config = dict(
    n_head=2,
    rope_base=94200.0,
    qk_norm=True,
    attn_scale=0.0884,
    bias='none',
    init_std_qkv=0.019,
    init_out_by_depth=True,
    optimizer='muon_variant',
    beta1=0.93,
    schedule='wsd',
    batch_tokens=32768,
    doc_mask=True,
    train_tokens=264000000,
    dataset='wikipedia_en',
)
Each number is 500 + 50 x the weight over its row's rms, rounded and kept within 0 to 999. Layers, rows and columns count from 0. Numbers have three digits each. The size before them is the row's rms in percent of the matrix's.

# layer 5 MLP down (transposed), 896x256, rms 0.103, rows 289-395, columns 192-255
099:492469532518473487591541574386389514483593464539518450400488530584549521536515457520589451399447484394516543458443502476504524463494551455532569658577470480530457481550590477499473552553500462
101:470581602521463448572562504505485500529493529469475392442489475396600468448489435499490495530410530500510473470522537596492529498414455551431561461529511533485583581494463556470494512562556482
094:520547482534548472452446440461390535496527440450461510515531567462487549462405515432546552416543550508537500496510475479501474468468392482536482536501571467480511478584579506511555583469536519
094:443530480536605509453536532491526470494401594494524533461579354499521502486476415526569403496486586547519494503394578586516507515563507525499516414509459516453603531439430431554571528465476436
103:413435445466468555530454457377449452506516540552371495381517437494487525528472422461568505498460501469408532525551475445497493488593573504515514488509478511422521565381515422452461519568514487
096:428519527582506525569450435554495565629461580526507482422452499469477560534526445397479549445501528456561483457503471461468605499542569414428467461461578451466487565527553471424496394473549456
099:488503493500489507542482501479429398580585526562515470490584539510518473528503528517518463413593534480471467487600433512488493431536426473499479489467491388571516457572521535486514560535461431
097:391458379496461502467474489553452406460587467527434451526596503520407548485468372611475471470539509573496502467511593561441525482578471477428523406589519446520581552519507499483613527473466603
100:506461454388482438425540416414489460473524484564394512434537623501593537473466564461465479514417545561510451543401503475508465445441523432532564465518529474564473555580474459441518475417568544
098:527534470476468496393405431480532567457519486594465469519550447538515381539457473450594525503440579525452486448515497498575505524565549467430532506541432544402533407472523455460587481460455521
104:512416533496447452581449429439491466556476410493511490491491542521510522498515398529556462537605471469453474524528537499488449403492560470547481517517497456477479461409497511484517556490572517
096:546541467493570478488439529623506447465529550516488475561551420604457591535511417483541481418547415466492454488516511473513409486585541460516495543535514427530526529443561499536452466488555499
095:530446500589503499580506517542461553490479505497495418486507530454551561469530504462498567548552564620503544485565479430465505493508611485426511544492488416530494592445521420494537456577539417
096:531435512505500437513507519412460474556549526473478565488518514589508538501553440465444463524479494423458563533473477469444499471546505478516643502583564486560517485545438460455447558451476491
103:449408522535435452451465560529472455478501510521437491479419512448472533504432469521468477449446554491437569554491544466471489457542519565590468458464537471468600491533584508574567477473507581
103:576563564477502588547537411410454514493557540559526576452474428518545569513531558544399479544497481464426588543569426481517483527502446497497558478464482490578583528609569507431529445475539439
097:465621468514584477573534514491483498504537531533546442493408501529459518480519487501465543469501482444423471532441527482573480507500512489491563403413544573361457519575490495574422494505568497
095:462448553499378558444488499496557586416510448414477448449498456569440490474555495568561478486455565466497466466558454486504556583481562454432471450525587545491551488444469490524510503546505428
100:539531471517449447517600520505502448546460529483457543519424578557593424531466504499385459480508583503501439520509598472528514439519516413484498501540502526357484407368569510489531549449532573
099:415441535494553427533488550467488394454545472540507467490518472547541570537551529501504590544465386497423490571463522552523522479506628519427441464603479449521600587480475513505552446503446537
100:499462476405560472501385456555559475442467480507489519525520541578488529504510494440565547457429441515512546607573540489499509557427538408511531585538510519505532508525508470390473503457540496
096:475549504430472507524435584591455507522561478519530498517557490560511482549428531558530491498549511459509455485480525544441466488510630467545462512488528507552599462505531500486499534428538476
094:427450579420449488509440562568518509489544517445481460498444460498558479401513486529437547536576479567547522571465475499584539473498547486523461500522455506523539480535563443445480468496392518
100:389507527442561573485578494477509512495513532529517508544402516521474448520428543404441534477500524369550629512527551502486501530525511452495491628466431431554614532487508478565513501477500501
100:545476621543501486441504446539595552384473496500561504516377513510442492488565484482543544495500549498417522532486498478514480498513528472545483466565471482511467438455550462503491551436428529
102:475533531566431631558546469511516529451565477599574503454512539508489443504483499483440504573488492433460349522531511549564432428492590432462476517456529492498391516574431579443477495531444502
099:504459496543462468419584489495474452493522500462445561468570530535491497554537525453491537503515534531500552497356606494433548488500513543495518542535522484509535504480516432579549483389455445
103:436542547590491484488498474487497503455532478586477485465482661529565503406480584469566538439459539529437550565493432427472493487478466477540523444482475581447483441532554492461655426526502500
103:585473548501473541590472466482554549507491566484461515490462487483535409505527542500422450585454429457518553576537446545432509464413488494482440526428445499579419442493463494448601467480452519
097:531341519473459553451434621519488494558435502498524462492525605509517519479405488519440555502485520605558490418450469536425494614591504494424523401466558569498529491454463548539500555501528578
102:367430493444539438460465452477519480621456500530514516364511557489522496520458557578469490495478455442537494527487537502520550475512394504428484531482516406571500567494547492538456493557579585
104:493530498429432459462482538581631524540505500578598523473499491554484436583557503513509490503477494532536564531544511500524522522617412546590562519489398451528589425497524406510470519491558523
100:448515508583489486494493420456515510523452508469414390525527500390479585517485554582563473540537513481521448450452485448573608512577582517499488465545615534441419491508549503521505547488517562
098:495495513506513500453544445535488581537449568574473588397518478567501472519520418514466499672561479617538518453505386611480514528477496441495463435545584520563485521553456484520467487465392453
109:528541494449536432510570381538533457532558477549445333481522481480450483511410487513522489527433578520614558523472522462510518480536521482461574446522495531499513475461584472528551491413509465
106:453644498478513475492579430494483453497573592539583449512475499467468506524421577583518475450488448449424482509379429498553540515501472493608501494586431489488441466525522477550487495569488475
102:546482422481524495545484548436531521550468523505568549475438506476504455506458462492491473527541580482614532565604463540537488445402516678495489488495518466480550557559448525469496505484466481
096:450459462538450514488481469495481483557468477426541468562485601485396534451441464557493516520556427592449523528492541495531487439445448525426532549454571409493566564491492451580556534491444449
098:406417574404515521454466555561478548487460559533499567528525538509421480412520617443481522505549556397499580424532524446527611427361478513492431529449537502467496509416520534544452498418527560
102:534435573528518508489528493473437457521532570515567535488540496535554488489521484533540491393510458592485568543549528527429496527505486512528461461457501541478504524550481519549458496489601497
102:465465585524462532517444434533430445470498517541508435400498516514469493500513510560421530544630590484483517463497556446438505574374507542489575572493536459509426480543476515586449600531442461
105:563504421457509500529515608431504467592486480551601510491479524476550465533517563476541505484511370387568419449564497514519447441413523548550416475528521516459529512569443512466433637503563571
099:502532547507446440521538601459491516465428538565501495647510462466492493542486486553471544609523456487507503428465537584449411511448511427538450508462536480530489459546498466426426466432488632
094:540338570623446512497487558516477502474507537465530508450517465520533515371531509451532447435496494515480478493463558535541491504556554493502542492499501540499513422477512437588555466478456548
102:585546397606484475442471471476525487441560532514552606494455504562418410528624407478514551511557488407422457456514474571537455544541441589543520430555452503476524544516511575475547401529413487
099:506480496558465504564509574484379525593497411521445478605410416433545467540438458621500446466418466539571495497475544468468427531491529543503622442516489425588498465463509565507448498553449551
100:571454492488421569406452489433572559540524522440581513425457525497405468434487490488507494542547588456446510523474558531481545464462521495473489467517531494447573536471515517460549458490399512
096:474497550500419468481522401443533551527525475592557493551506546498538524588498516509482484407471464510481547478506495479406401555532461492555530543434488513492522515475553548562469500464510463
102:430476584438536472512515519521540607460451497398463488455472377524578433431493451579509524422475479518477580455482589534505557432541448550477472500563604522510521517381504466542377444515476490
098:436412489506544495499569488512445487422468575527542521454485475501405499499460473664439571469442436576514479521531533506441434543471649514499466547455497539622393501526431487571467491464457496
104:475548534454453487508586577495444536519562456451406516460483553490440468488495479499443541466539486441629590521539442529331555497427538571502537435596446431522507519570410515598416446468540504
103:502527410508523555513418453420438599496536518463561543493429443444531467515459602499459462486611489579507434485563532536471510553416434588578536475417566451553516434519518473464461513530538557
093:572412582507494510483420533422581390507427512497523492507491513479462471548453530494404591566452558432427516563534563474521615468446428427584491589514430413494512435459486560500529440455424581
095:525533571423455446446550438504535523502414429539555459403532490596548487464515491490478558523475460505456485481517416485533417600639530563500499544469435491499426570559519508564541483486536486
105:532492448413431493527469524483476460506472496541494463502491488473471396520500556581441417580540504457602502529519530414568467461446509467516475501414532568446527479497537529526565441514447467
104:526554486506535493499490558409458451550466392531470514416480545487464475461414509427509457565501534473516450547475492507472399473574526582476461453559506495463448525400508427521440546494481389
102:458430522496488528544411503501567482488568555491469482493585477540571518547431499456449510460506533553575497520586505453486432491502474534594491501514486582424498437540588511510586492407486550
100:509540492579501519471501444513548455647514442484576571548599512576365447467516497481475437571489427464502497556544496552542475528440495491518501485520528495449554569456493461534415484521544531
103:577408569546515501525481543445608542481508521517629551536502452458544455516410608493508464426519603385602551483518530507482392474512534483519436548521533386542544466494519525488316568508445524
096:489435472492477499453503424443444396580456428471548455463469546414562509548526506521478482506509488479498387567425538414431506524422530475462439432459466566474566617512465522515586452526482535
100:538542494472506530528560549507541499467498474442523453474532489504458574520546460459510484557464495465529537467452546496514480533467476443443568451517623484498532465516542450509528533496531396
099:471474518484569454367483506482441512516469477512556409614499516541517475448516455492469518534441509529481516527527597471474519545490541471530524518466501511601478511524423555470490557496609523
101:463468454510412522586522446551587545449497345569480420541472535585451505473439513531431574484442484517513497541532470512463476496465512485427544550444498517439567497403605625556574499553406590
099:526516451516510563467583535466517489489476523458423446594438597531463503490423426518469577505515625453490522545544427398546556522578544507508512511482525529535483565512442432463549533427461452
099:447427417462516486496481502536571490451490526439484517525410554461530480480409472540543483524568462528497613479459514505448450463521458512530542573502459636450405533535502497548530483469423445
099:558595520569427501461475475460468525512526485500538500481429558420415417527589518517487476432453518578452530580490581506560492474470511544494533518469479562469475505520453452440529531546452555
095:458474495435628510484504486534664502515571577474398413457479567458490488514540520424508512539505453549578467500542555466379476497478497535444388541511529612448527450531526561534569405468438484
101:480483500462475543409436474476436548504488581552478486512469599431509457467375483525523475603465449525479521577506428365487508485523511489492469652591407411478601459544532538484504519471512513
103:452441522548523510456636479485348498549551491479487565575534437491421503442512530427440547408457419498426477523427502528454411520425480411426542497457505507500514496612533492645502415600471468
101:447473527535429482416549406437585543414483549500501532494501474520401500472494504472482515555511451451473482448529538452462509474502482454545525517589538534534441484480455443550512500507499485
101:492505492436598514452532472546551450490501539567497467523527474582484513527584557515531410563528505574562539526576475547484534484442467471559512546547567517493488584510495481458432476485409427
099:530484484480408540452462510546503522563472463482537438588486488471484498371411477570512511499476488429457463567478562536440456522504484448498480492545424504526600560464539461427517421481421506
101:512598421500487465543473462463543633485383535470581519427503510523389502483463457623506506501453372495587545560571517580451505424458515513581498562437506452430589471488485436412511453414471517
095:459525444523535492510631489564518545438504553515474519523502549508489457451388527538457497445504471536509411493524472517468492499535570555475444440542523511467498522459517498500532573451525537
097:404566454518529469577517488513458430435499530473541496547525396472477464517578494507507473417502587483445522492399532536517481427501434556487499604409504468513421442533490569500515487495466514
100:437520548663403475559506515478573501464460549422530472501542566612496559483478452444566471534557474509517534501567560452541582523511479461608518483569493473483570501532597540511496513549564501
101:469651510479390418525662508478522531519496604523500519524533406606422532535400514505517599545499545408464477482503521546527533496530482549558527481483520457591447466500503450440605493449533393
103:442449586480536561485450436593515559487489476504533518469508454514488523446522419485591502503528497508530492484536476468462501457538509538391545557493466524495474503481505515544465551448547547
099:597456488457548534549517515508525457468483627500540512490484442475427421459441529551550472534426500528516617380528514558496484451522521460560511397488482537495498417482506540428523455574569480
098:499544585453539445447497555572501537513498638513550510512519567499424494404454493518541459431514467488505406498483480512538433524507498461503519494455527582483493469506511604523624528454386438
097:481559430441456562490466469546539495536472502514503490444458397506455506455528440492459528481464477445611461479457467592582411479492426501546533597529477393462431483488442577556471428520474604
097:516529462435478489454534478419453573478462442574427598488527502590495483385462464494448513529519410584573557495535467508516400544483475548461468513501584454473480493531450520534487477526496506
103:452475432479499474566479517573452470631541444464472452440426527387437467432565560501485522516524565441475513490483520519521483486469565482540508582494470453594463499483410492470546488440475503
100:548553525595491589505456458438416507583558526409540475538583503456437588502553525490584521469595544497507421453450474479447555439502484484545550560433582481476499487492536461535564391468511465
098:482481532499537408497441423441528504500461484562542638517520508489541482529572497538564419514525498602544523431525575504442490523473557583547485541476561555398428509430541531449465546509607570
103:508513568493493401489464612536480586528466535461526558507487443508481556475487591584508473473499569531439451505435395507479461456542419546490522429424460554510503502438477483624454520567510514
103:500472469499567458415483462523576474498478416530467438489415535549468481591519565482551465493510423540524453532417486408518494530477476565530415586494459506525484563451521570600464478484532417
097:483557496557490483516587502414407589498554506574574511450594428510561598590479519459572488569457488487533489583571563572574451566554544449470568574470586430490491510511476389464392538490563467
094:495485458492505428456464612518509519508518537470519426493532480477598480592526404409435425520591499508527456504476547525517463492514541560527468571492576479626530578496456542554476617562536497
101:552392459504459436506539485475509407418468551542607524426553515496564517502471503474517571431491522550441476446506460585502451502513492510493552507550509481504571552482546436503539508498481492
101:562497573472528511429516558465483526549559539541487519559547442551587555446367492523517477502522485479450492390561431510527481517472495423499543470475535516441522442501491516567519531573503488
103:518449486434533558477523504492597484517512581468449468519522401468509527479539535488529590536600474388514518460443529531472451503442451466551436493348466525501544461516507514610577449483467458
103:562549468583369518447504476518480526561511503482407431517584472498569525486506541432470493470504487512512582619434473511487545558485496516493495435531482529514561517428459449533555429499562459
107:506485526522464424525477445605440502486564568473517502444512517482477435508453417582487493578478525494520464497522483510496508404544553430502504529487501410515488483521443529481581430527451457
098:489486468566499530399483531493541462436554499460498491496422551611489479487471605570512429478471441460522548533531571496521540460563540508441520546482460460568433435558462442612516526552520562
094:570491600502549545481512441498381559539470432506496513555509466477500469527542429419391515528449549541552502435473540427485534467553612594424482471595380536543463525507493470550455479492397536
100:616549484521449462527500509410470543541496448479432601468503475471544540499500523593540526475479478475597462542546482577463460436541444614550566554596561376465493576496508493532524482511518542
100:514494497568484578568482456556478484492564543497441494490456565516520572480427425602490544460425546514610491490483523440485538547603545487423575421457474493444479505435548445505405524553513544
101:485497506460496447435503489440480428540518527484504574452502599609545433498497505481487518534497476480479492524549557437495516460536373453528500593430512502617534502588536538480499456485468497
097:533522511607472544512429584498565510516497466538601499524582392540493482560541551497461544542445451496416449634416464563444524530481538510540553490538541430487395514480539410471531518445514592
105:442537472453514504497508420533562510491464495460579544473450458503492494521455530441529512542565500580523451548502470541389476503470519559521556508488521522453475547489454592546529513595433560
103:551442522487521543534402468469549478478553425507559605493489487469510493536534533514503446456540498468494474467453482533567482510558558544494519547403558555527509532526409446515551450442521488
100:522440536553473553543521579422501532504525475441500449538509550482437510499479521583480530508411558427434487475588420460507432488464569530491490520544583437558427563485518528447548463502436398
102:516599539470494454488464486564421595547583493441597449463537476394479525483547446447517456542470512527424493542493501539420508521497517518525610523410505551436423467442509448543511499445524514
096:516543577456545492497475416547489526463476547453451494439554522483531414520474543469485404458552508485533458518541582530584452461528434472510573594503445553428488485512502635404552585508502498
097:510431458554456449443382485439615388498548483513476495456492580544461565513476497485434501443547559506521579547496547443646458495538413465573585504495528524416548424547456514494486507563581545
109:525507533489499490491555440470539616504465560481544467610422481473482417524479480426463535528513556438587426454547537513477536469509489501515594547499540486552493454528540583546519539523481489
# layer 5 MLP up, 896x256, rms 0.198, rows 290-396, columns 192-255
102:528541507505519489538514493473556516517475534404459556463584511504520516534455530618416461433505488507503560573587457628472462504549477504437517587548527451496537533432522491502504426452469449
092:497478508498485495492475482469557496599439495594569470484566559407577505489547614518477573525444537510455443527462436462457534549510414521503572428434466560500481491501521478507425531488537500
095:500560439506527532495516475451517521491516559526475509560474461603592418541536535507550486486506564508560526487573510551490593491533432464353467431470560457460458521505518461417523412488496492
096:500458550413467435465512500486439427406460563591575493533552512524547482505557538479576526512595602486503548488499501579475519585481448522454454494513513460616463470504450527454436566499467403
099:446481584524526531493332464520544492485476570529449472540512550553558512456625460455481504610463450541422493422468523557471523501559499483408540509575586434460438497549499449484393533627441509
096:501525561592538599486457512495510477490522424481480474589516518446597511483521468539514464516514410560407551414455458478523446487528435506434522509519429537450503437491436424447518520436504448
096:551502458572571503480467462592510571552474462575487396556558426522556541474530420504441451522525446485556510538552451553489543456572388489500457514511494465550554482484547458489569489500410561
095:538521496479460541546480534563525478528486513492493502407478586542397415610560498553498472463508395444478574560485588434497506433562535541480500503440444476417500570466505467514487489554503502
099:480520549494539506428465477468551578451449596523475532420618414456448496628550508529507492475507558551487396392490442421615540532484445496491549419453451551482510531596474505483519498509573437
105:517581485475527542612494517524477578467529516595597534552514410572496467443488477518444599501480520513531449498577486459496508516546467536501506508549381491433508433571550573525443518533463452
097:442603487486471651516420455557518458540540438489488476541547508583488527563403465541475481448478432532443494593592514527459448493479524504541478621456519599407488513573426552534449390483432479
098:478506472521444455552454433498560437484571578541589474503463587570526414480560487528496482484446510527451550503513523610512537560481496660485533584520404444472445462553493553564501512505459478
094:531489523491610583497457488467449526398534490522478509560541555506492510486542583527539529552607511489544528414553413514525460355486533572511505557503526596527522458536511540502547497511538501
100:496440438521514516442474463523528549528428488480567515568487510441513440486533460462400496502466488512606498495430416550507571427535468512603480525447513502534478495527580574556512472502520489
101:542509529552479466524435512403430476548498496512504473533428469516434485579429408526465490520515503498556495496581532505435438607467617549514545449434456535442540571518481498518413523475470524
092:466449500502424517535617522472556529469499493490497434533593476490459574605478503501531484518579581454616512523514489540528439621491487475516526496568478545409479467404470576486471465553360526
093:479402410489486445446415501544508574498503561560548537476506470547467476562550537558369528423524475522392492503560515561560482472408460536473503475455573480421522551515562428493471477600510659
104:454441507511472536566556546610484486452463555461464497409412568568428519528477530482492573608557464513477625502455586466536558429539573515543523452528475580470518535513528410435429483473539483
096:528496508490421433549470476525403475586484503531487556395492492565576484495538526429428506475528516531439547463482541473481454444440503472556445546561479482470441483496447517405480446421466486
100:520528477590582456457493486563486438382483535527521437491596501492535493507525561480519513543512537482497494603547424625463508460596532518477506558593487494449429523532490537540503448509477436
097:435531520453576558504488525560495529529529445454472539522504467451542435522515476396597428574542464437433529449605564458708443466517523484501492457495467592545503491458416465506515493552556526
099:453409585509528475450423482446520578436520519569471559579465490513503458488618581478478422466501483550477409637444460441503459473464482526429556478470446513443551437421473487462499505502382563
102:464490546555562493550576561534520481462450473537515462496504453546504487587499543409519567484640504421569436545382500443474575536458419470443505563529464459503532429565503538548457582582447467
103:421540490508468476611490520451529496453540467500511472471494511523486477496545509579469428500473532453452492536504474555526627408467454476539567519542549543419538443510540506529506502544404551
101:445511483452526534552494515540460451495438527466520512639521438481496581473525510557536521457442390450537493529462441498608515484458475535435537550569563462446570389523441460521533484541563539
102:509552474494539555458445483533502574466459499515486488423535476600514476469507513449579508518497502445450416548428598546474502514533472477532567589474555468540526572484499426566539486503486493
099:507469490486578430514519462603524484474439505480533577554518509518486616571534505548524552515433512527563440582504561463539507614473467520415457481445538415492525493583526582475450507481526492
103:476496568514517532504415543515519431499511496473468441463546484498477493548486517578559508509502497566488453557604450366477457508492506572613495532507462542405459379478544494519477466520457529
101:567518537617480426470490575520572483519533567507460531464499519493489549440511541483454489551495525496387515554421637483475489499521628480525476513508586380516540513560439621536481560519497485
102:463504486514531519444571490468427559524562557542598548568517529338501509433525505482605565439544446549467487454457541537475513512536448539508575509585469563448579487504478489388555510499462405
103:536614510557556558563454573469549442516509456461551562476588497399476481572546457520427449418483489477429533435461546478471586578444535508495468591452476547529533451500571475494462528487503511
103:546425521511553513446403482462451538469465521524552488523522491389437490609519549525548430535484560530412539418500387468519537451422540524580458443504434478514427489535399543439480473516480538
101:600482487507507450537496513488389486384501450500557458444458529505540491644540417422534466505434476504492504461492532445402536486458569509496462573530484589551547608536572550494445531468549510
106:543436391497492521541533527562536633477486553579488553492606482558499567508513513454528496543421593559567623521553474407552557451485534509502486491563506554368508509459483525492484499557556584
114:498592530501421576441577442541519480566497430605528484513528531453535475475426636578482479698561492436441516519506503535420477482527451491647555544465530525482504448507526482546502533548432487
103:503441432481534457589478509476518402454459460492438462579485524496459516457523499510420539480440544490579587481438454506539600460457534449515501591530448491538458489595449492420494567400540517
099:556482435496522578522481404509514431417466436556483468497491524427414550546432456539503610456432457665465452441532530517445482531436450449482484539544504463432415528548459495488554483550503544
104:484497434520516525575550560594489548638532521475488538494551574554509519432497428452471540522524455421445435486443477490449470438491550540516552484549445458525488484527509531512485414454452567
101:432484538551413468505444515510451540509550458531407496535421584460447510452424549559420547637523515449565498428581449450504518556542476496481537462484510477517555503569486475446532552495475511
100:469635562503443456471527507482591622504516377513474528486593508519474527510382509570520528513530505483521486523460542535448500443603557543502431641525484476500516447520460463478427448545563580
109:529582438466473506594469494470499463480475502558615550481489503516498475552543488560669557467464536552524505549599497523461549463519509479559486452518443578449476488528543596441519567540566531
100:519466629505552502479496563454491525492515470563523435533510480501503476489504527471498638582457468450556534435444539520498528482490473500506528554607579534435485550540595498442430542630482499
088:481528449498436469553514521567501484462557523560398537536502668545425492555515630444511562471558583519478539485458540403503434474460464534503460463603504449478535546548556449517500474484467503
099:533552545529514471500476546483465370541483607488442555474510557552421497473462534464612507433477383541485516410407581560445454566491495529591503512501486499515505551554529559507521495558536591
098:681517547431488563543471470441507507524481472501578463517459479534491508552373557575502472441490514578531473490487489468570462552453483475382566562451501519480583462524477540559542429569433417
098:429523515453431450482479372562554522486503520421481384466562489500490492548473462476529464436504423416539535447462515521439501458503519543445475530425460523512450545474526522551521534481452522
096:454555503607518505486533526421505556496527543477422497552510563506480501506497453520556515567492512496479480496480337493531529515491505440520511450488533607523526450432405531532542567454493578
098:513406493504638481604502598556480546478544462437511475482531414564465527541545540487407466467494452428431530417569466499508427492521432462540380517544394564489441462485498424568473548549514539
094:618443611460543564515491560428445414514600460512539604479569504456489483502531514507460489511518437513421466607506523509497461544512468496481496527534426542445442505480506544588511513507481431
100:510529474493511572453425520430519574419608558473500523519460443548522512452464564491529490445530430452539593495595465481491431489490572528477509414479455503428473555544544484518487446410434509
102:586512467477502470492552498518485658503608413473474528464648534531469564527539642457611505494393510488498517538437468498548496457480478600489495510539532478490511503541445570505573562539527505
089:539292468509509568526507523563592476494468570481456546450555535538477553534555486495533513506553564498417492479490487573483460486537457500475462428503636548539427495528439474554570534425570354
096:489516504553422532572530482556504592407489430473559559527451494486450543465473462504532521600513524569527474480480520473559541411623530503426528456531488489469404538484464501479525462625494490
107:529554485512512512509481440587505565606493529444484516451465475490533508507430473518515517367479544520542405522533461503511466539435483483541495457509535487525574453602576494475545414639451477
106:550445463457474558489483501509507467523369506500464566535511543486420441523505596540588554494510393449462529491535467563510413425498528477509490436508530489438519487447504533504483598486464506
107:460460434504487517516556462430452509427581462523457485475460463411567440466537512426481561553495540475570537615479524569481497504543479528506508545586438525457525498553449465589596489500523549
097:506614511502576499513490571501396594543478484527529585505486488530495444474624479526587532617499514551501469462468569462567474532470587417507446462558485505531612473541414626496529487523516538
101:581467544474502471551603440523488530368498450459570481581534571550501473562533516530463610491581570505499464464595504512509517494491466418510501548488499531538589446511519425489482483533517530
093:479461520453593505466447429479499551483491472518571464501529520477486420561513470593581555479462497469457572511418440521472514459498475457550617442504544576455545519509399462561346517428559450
099:504468525473423573462510440514529444501538572565522555494509450531436479531511504529426522482524557557521567435539469474538477471440488391548494606502596461520490505481505462519504407513481529
095:453454481422567483513439433562564497531541492557577607475491503536483501437415472527609474515523555546501487523512501472503511490531477566548521503316537539500493525382464475472473493476550516
096:525488522558520576506445572478453532508518418521508495488444541503533521434498439456513440515556515498397485484506466546478453635497560478538522526504538503497483537596602619534556579553490516
099:532618528437488452497511476507536646514560467503493510619469534431585491460583509518558563507440382432454601557495492528522489501467426407484466496491504464566462562506556516517548531515396472
102:557538518501442507368593558474500562381530540480535535500520528418602586529519517510520436491500488557573509467496498488510524458522512549429448492467459485403537567478520473532450521511593444
099:498492503484461514503546478427533459497431514513511527474497518595573470518526459513545422517467531469576578452513416527539556443453457602481537516470563455468527492466492525537515528594485546
096:631571482592432449506566470534525488530448497461545440400440445518461470463529526505551585536448469509452409505473525563536510513528480506473437487474602482433459512469498427502533535501597470
101:505485555484509517600448498474531528578480493486466470511481581481444424435523461571615485545439458517493516575540458505510571542517486481546513513433467552457451549487554451528506516564583480
096:506511498570558559581494477387495563503576512550484528560570534551517505372471512417501598509422433570470488529479434547524486427527420499528507525565527495415426477513414488571493446490497408
104:564483402446562415578440491521523525454474459453418530513445423497516479530483504479483509477500496506515497481423482523405499469582413529364408455473585484489414523532460493474482520542509437
097:468471445380521445507523439584494586578459546464518574457561567426454491540570425573446571564508525512484553462510452545547444597545457415511532528468499567571507506470519504572459559450532568
097:498516505492537564589481473540488475441541564546552502503505455530476496475511531417583459445477394410446515416498507504501520429482579495511389498511478529504549587426466535491505425614445478
106:492524445462500530505514446538482492530575556502578522465466518600454534511616476553479430506495532528536598465421453386495520482556483519511558553511432596588477493540615395480501526534487508
104:462405596484509438500590459427556471515546459483482536466472499485502462571453478556494518485459490489569477561520497497437495392499507462498516416481395516505468497502504382638482551461474418
094:471517507462493500572526593379435572516482482372608555383534536473431544532446497438486516504545517475564497502508401559554433450501431552482491481449509449441499477458480555500477565488451609
099:573467518519496390411534434444516481519452594503519594462418589480528552498504552557546511516506509489513556577464394515412435424488422471466537448519514535529537389593494482397452596529507520
101:426538500598516501428492548499471485532615534437562490422520506546422429562474453490477514575538389474464498481482525440374553498558568547531451481441475502496499496567484455461424520500407544
104:520511484566404572467548481414557510509538506430476567468582510463410479516547603441511584519527473409571522452428534505537503496572520515579513532520515530485560459460427483458544518537458422
100:473499517517564574407493507541429496503443526543552428505479511482459502502503618522423560478602481457569519567557507456556444552517459538440461610585546488550425604515377448503536487451437417
094:501580527559459408486509490431456358591478514466560428409530533524511539563570567398475509488450451543487494435473457505522476616495549529524489510493492552489460448490480462482506520471478516
098:472541512499419510536561554482441502575428502491463488516494522489526535530555478434536444484539471523459484444452513397475517463404428548510472577565530489485483540509566544588508491609574508
099:490494479498634422550496561538585515589575510527483480444505508462508549486427545554580558460517459487512532478526523510530489509575524508466449520459547572551486537468509524497517414532517490
098:505551496503497511499433570527509460546500560469464511515521477549567519512424554551407463609579528596510537488482405508503423558496463376417443531539565513577547499458512492551592415491442436
102:536489584524489530554371528514441484450503433465489512480560421470421418529541542527502527446448548548582449452481455563494572491564557541423514483484466472541563447492572576534496454445453460
103:465502584478525579505491456517496512466517511606565517525518568501540448569438519507551522487560481583538523484515485482593476557516533513508539508568518497415537503417514397600380491467448531
105:457455474426441517470515567546522513489449591512506604539471475450475454459459476521549472442492536513457485504533410608513514407477493533502446393566491535493490555549562492552491535454479555
107:521464562492669595561510475450508580542479432481443468531505489553564544527517495391456562481515536419424561513387440506508526568447499528499427530565493484519483524505500462531550480526529447
096:611487472513490527576497484442556527526586549604540482466464447446501497499600570449492493528532505481446533590497495550546555472527497485547463524513558429358464568540488524482450452671553518
100:528512633518540489539492521470579554507479504450544467534534530500509454631522494468513419393489508458513447520517493517573564464459492533429510455423551476508474521508516425533326524420525406
098:490488471502473544654403523412425580518509492548465578545478543505525517421468520468512474500614442480551524540517462551445505354546507530469439497495483517425472416457581555467563514616588405
100:533477504604515538560445579469495508440509570471471492466448571442520522565462451582471396508572452446510558411482530532490511499433551518505413554531546527421409524523486450522482511461548451
103:550478448529479476521499609564465450484512459507492466499506436468608487577472556517555525506547472437558362448543442563454532456472444431577421531480511571474563523577498421477475527545471462
108:548562529496519547532519471537542491514565503487493525494455488525436471555581562449520530552579510516454453496527554501566494611497479500388475477577494467524483397495630462457479599471513534
104:488495510594509518551502523488474542433509402562512522543445590416555468525503447508480501514461523473448414502468492435509550505515507545446510419472503528516457505538539409449471468534505536
095:541511481518532530491480605509447495551536525476540482515513463484474581470502458516494475436467507508504582474562552500566441574528513480448495444576533495505477500478472411477577563547437493
096:519519532529493514593493515504468573528482517490591513492592510562396448427542450405480495474547559535562506561446526576449517487559454457501539430511580490536537553487535385570530464585519341
099:479480469481480506515546628544505563480562428494506530533513511515552539491453548476493546577487476522429525449560478486456518470555494454449475476531474527456503488579561393486466506552519400
098:561549400497461480459559436485495513460520501456524515494566437488520461568513517506428482625499450487469524502500322475515512436494483523438615473521496487491545423530436495439625454503478440
099:495567585545516542452503443566518521475474493561531568590466472427486537479511467416496475537483489580503556444457443583509508546474485528438596502479411453561509607511583526502515570520529456
092:573442517376544480580579441553438462510511397507536539527492537465481564503408456601495553473513546456561479626431504508456460458505494525469513387458511522472358479510514462473469447572477475
106:470593549495430523406561476359425603477476464471526539412552573403524571457506623504462498496538522455514456463510486491540450532506452522485540497497498483502642490520479499461477527484478543
107:543586515474497536521487512502518526506503389446467453455490547586522477555560450490495505546561487509541441404495472567555430455470478483422463494517571386508432515549467457410558527468437471
099:410481502611557566631548565555493511421587430499557517501451530474485472604471546499502435490589525460485514558510459561518501514410599477492554416592499491479504483578597486514491517491455450
095:449518502507500413476369508409612523480440553496516534639494501558504398458457518506557499457496495545551474454457431408450505500592539519492586452470437438533525491420525494520571542522490392
094:460571556457535483525507524564445469427532573544487466503532521462560479491489541523499476547501438530544483519516479499527536537547493480517430474443546501508409551537397560456494428526494553
095:493554566518526382558586435414359434578450390496484546476434544525502450529447456469562430536522483582524565480499495498582486473495455487589458498547518527449478515433508496547455468511424514
110:483562504512493441490514462496507519518525489447551470405574614497449503491576597474493494489486502452515536474501503494507530461451438608564415521513522469452499484469534435479424416556454560
097:565551463492559456517486479531473478505395578496440482496587451494499389499569489582513575489586494404392514570410490473500597534487536428453529491464569502516489524447488512502572547458427527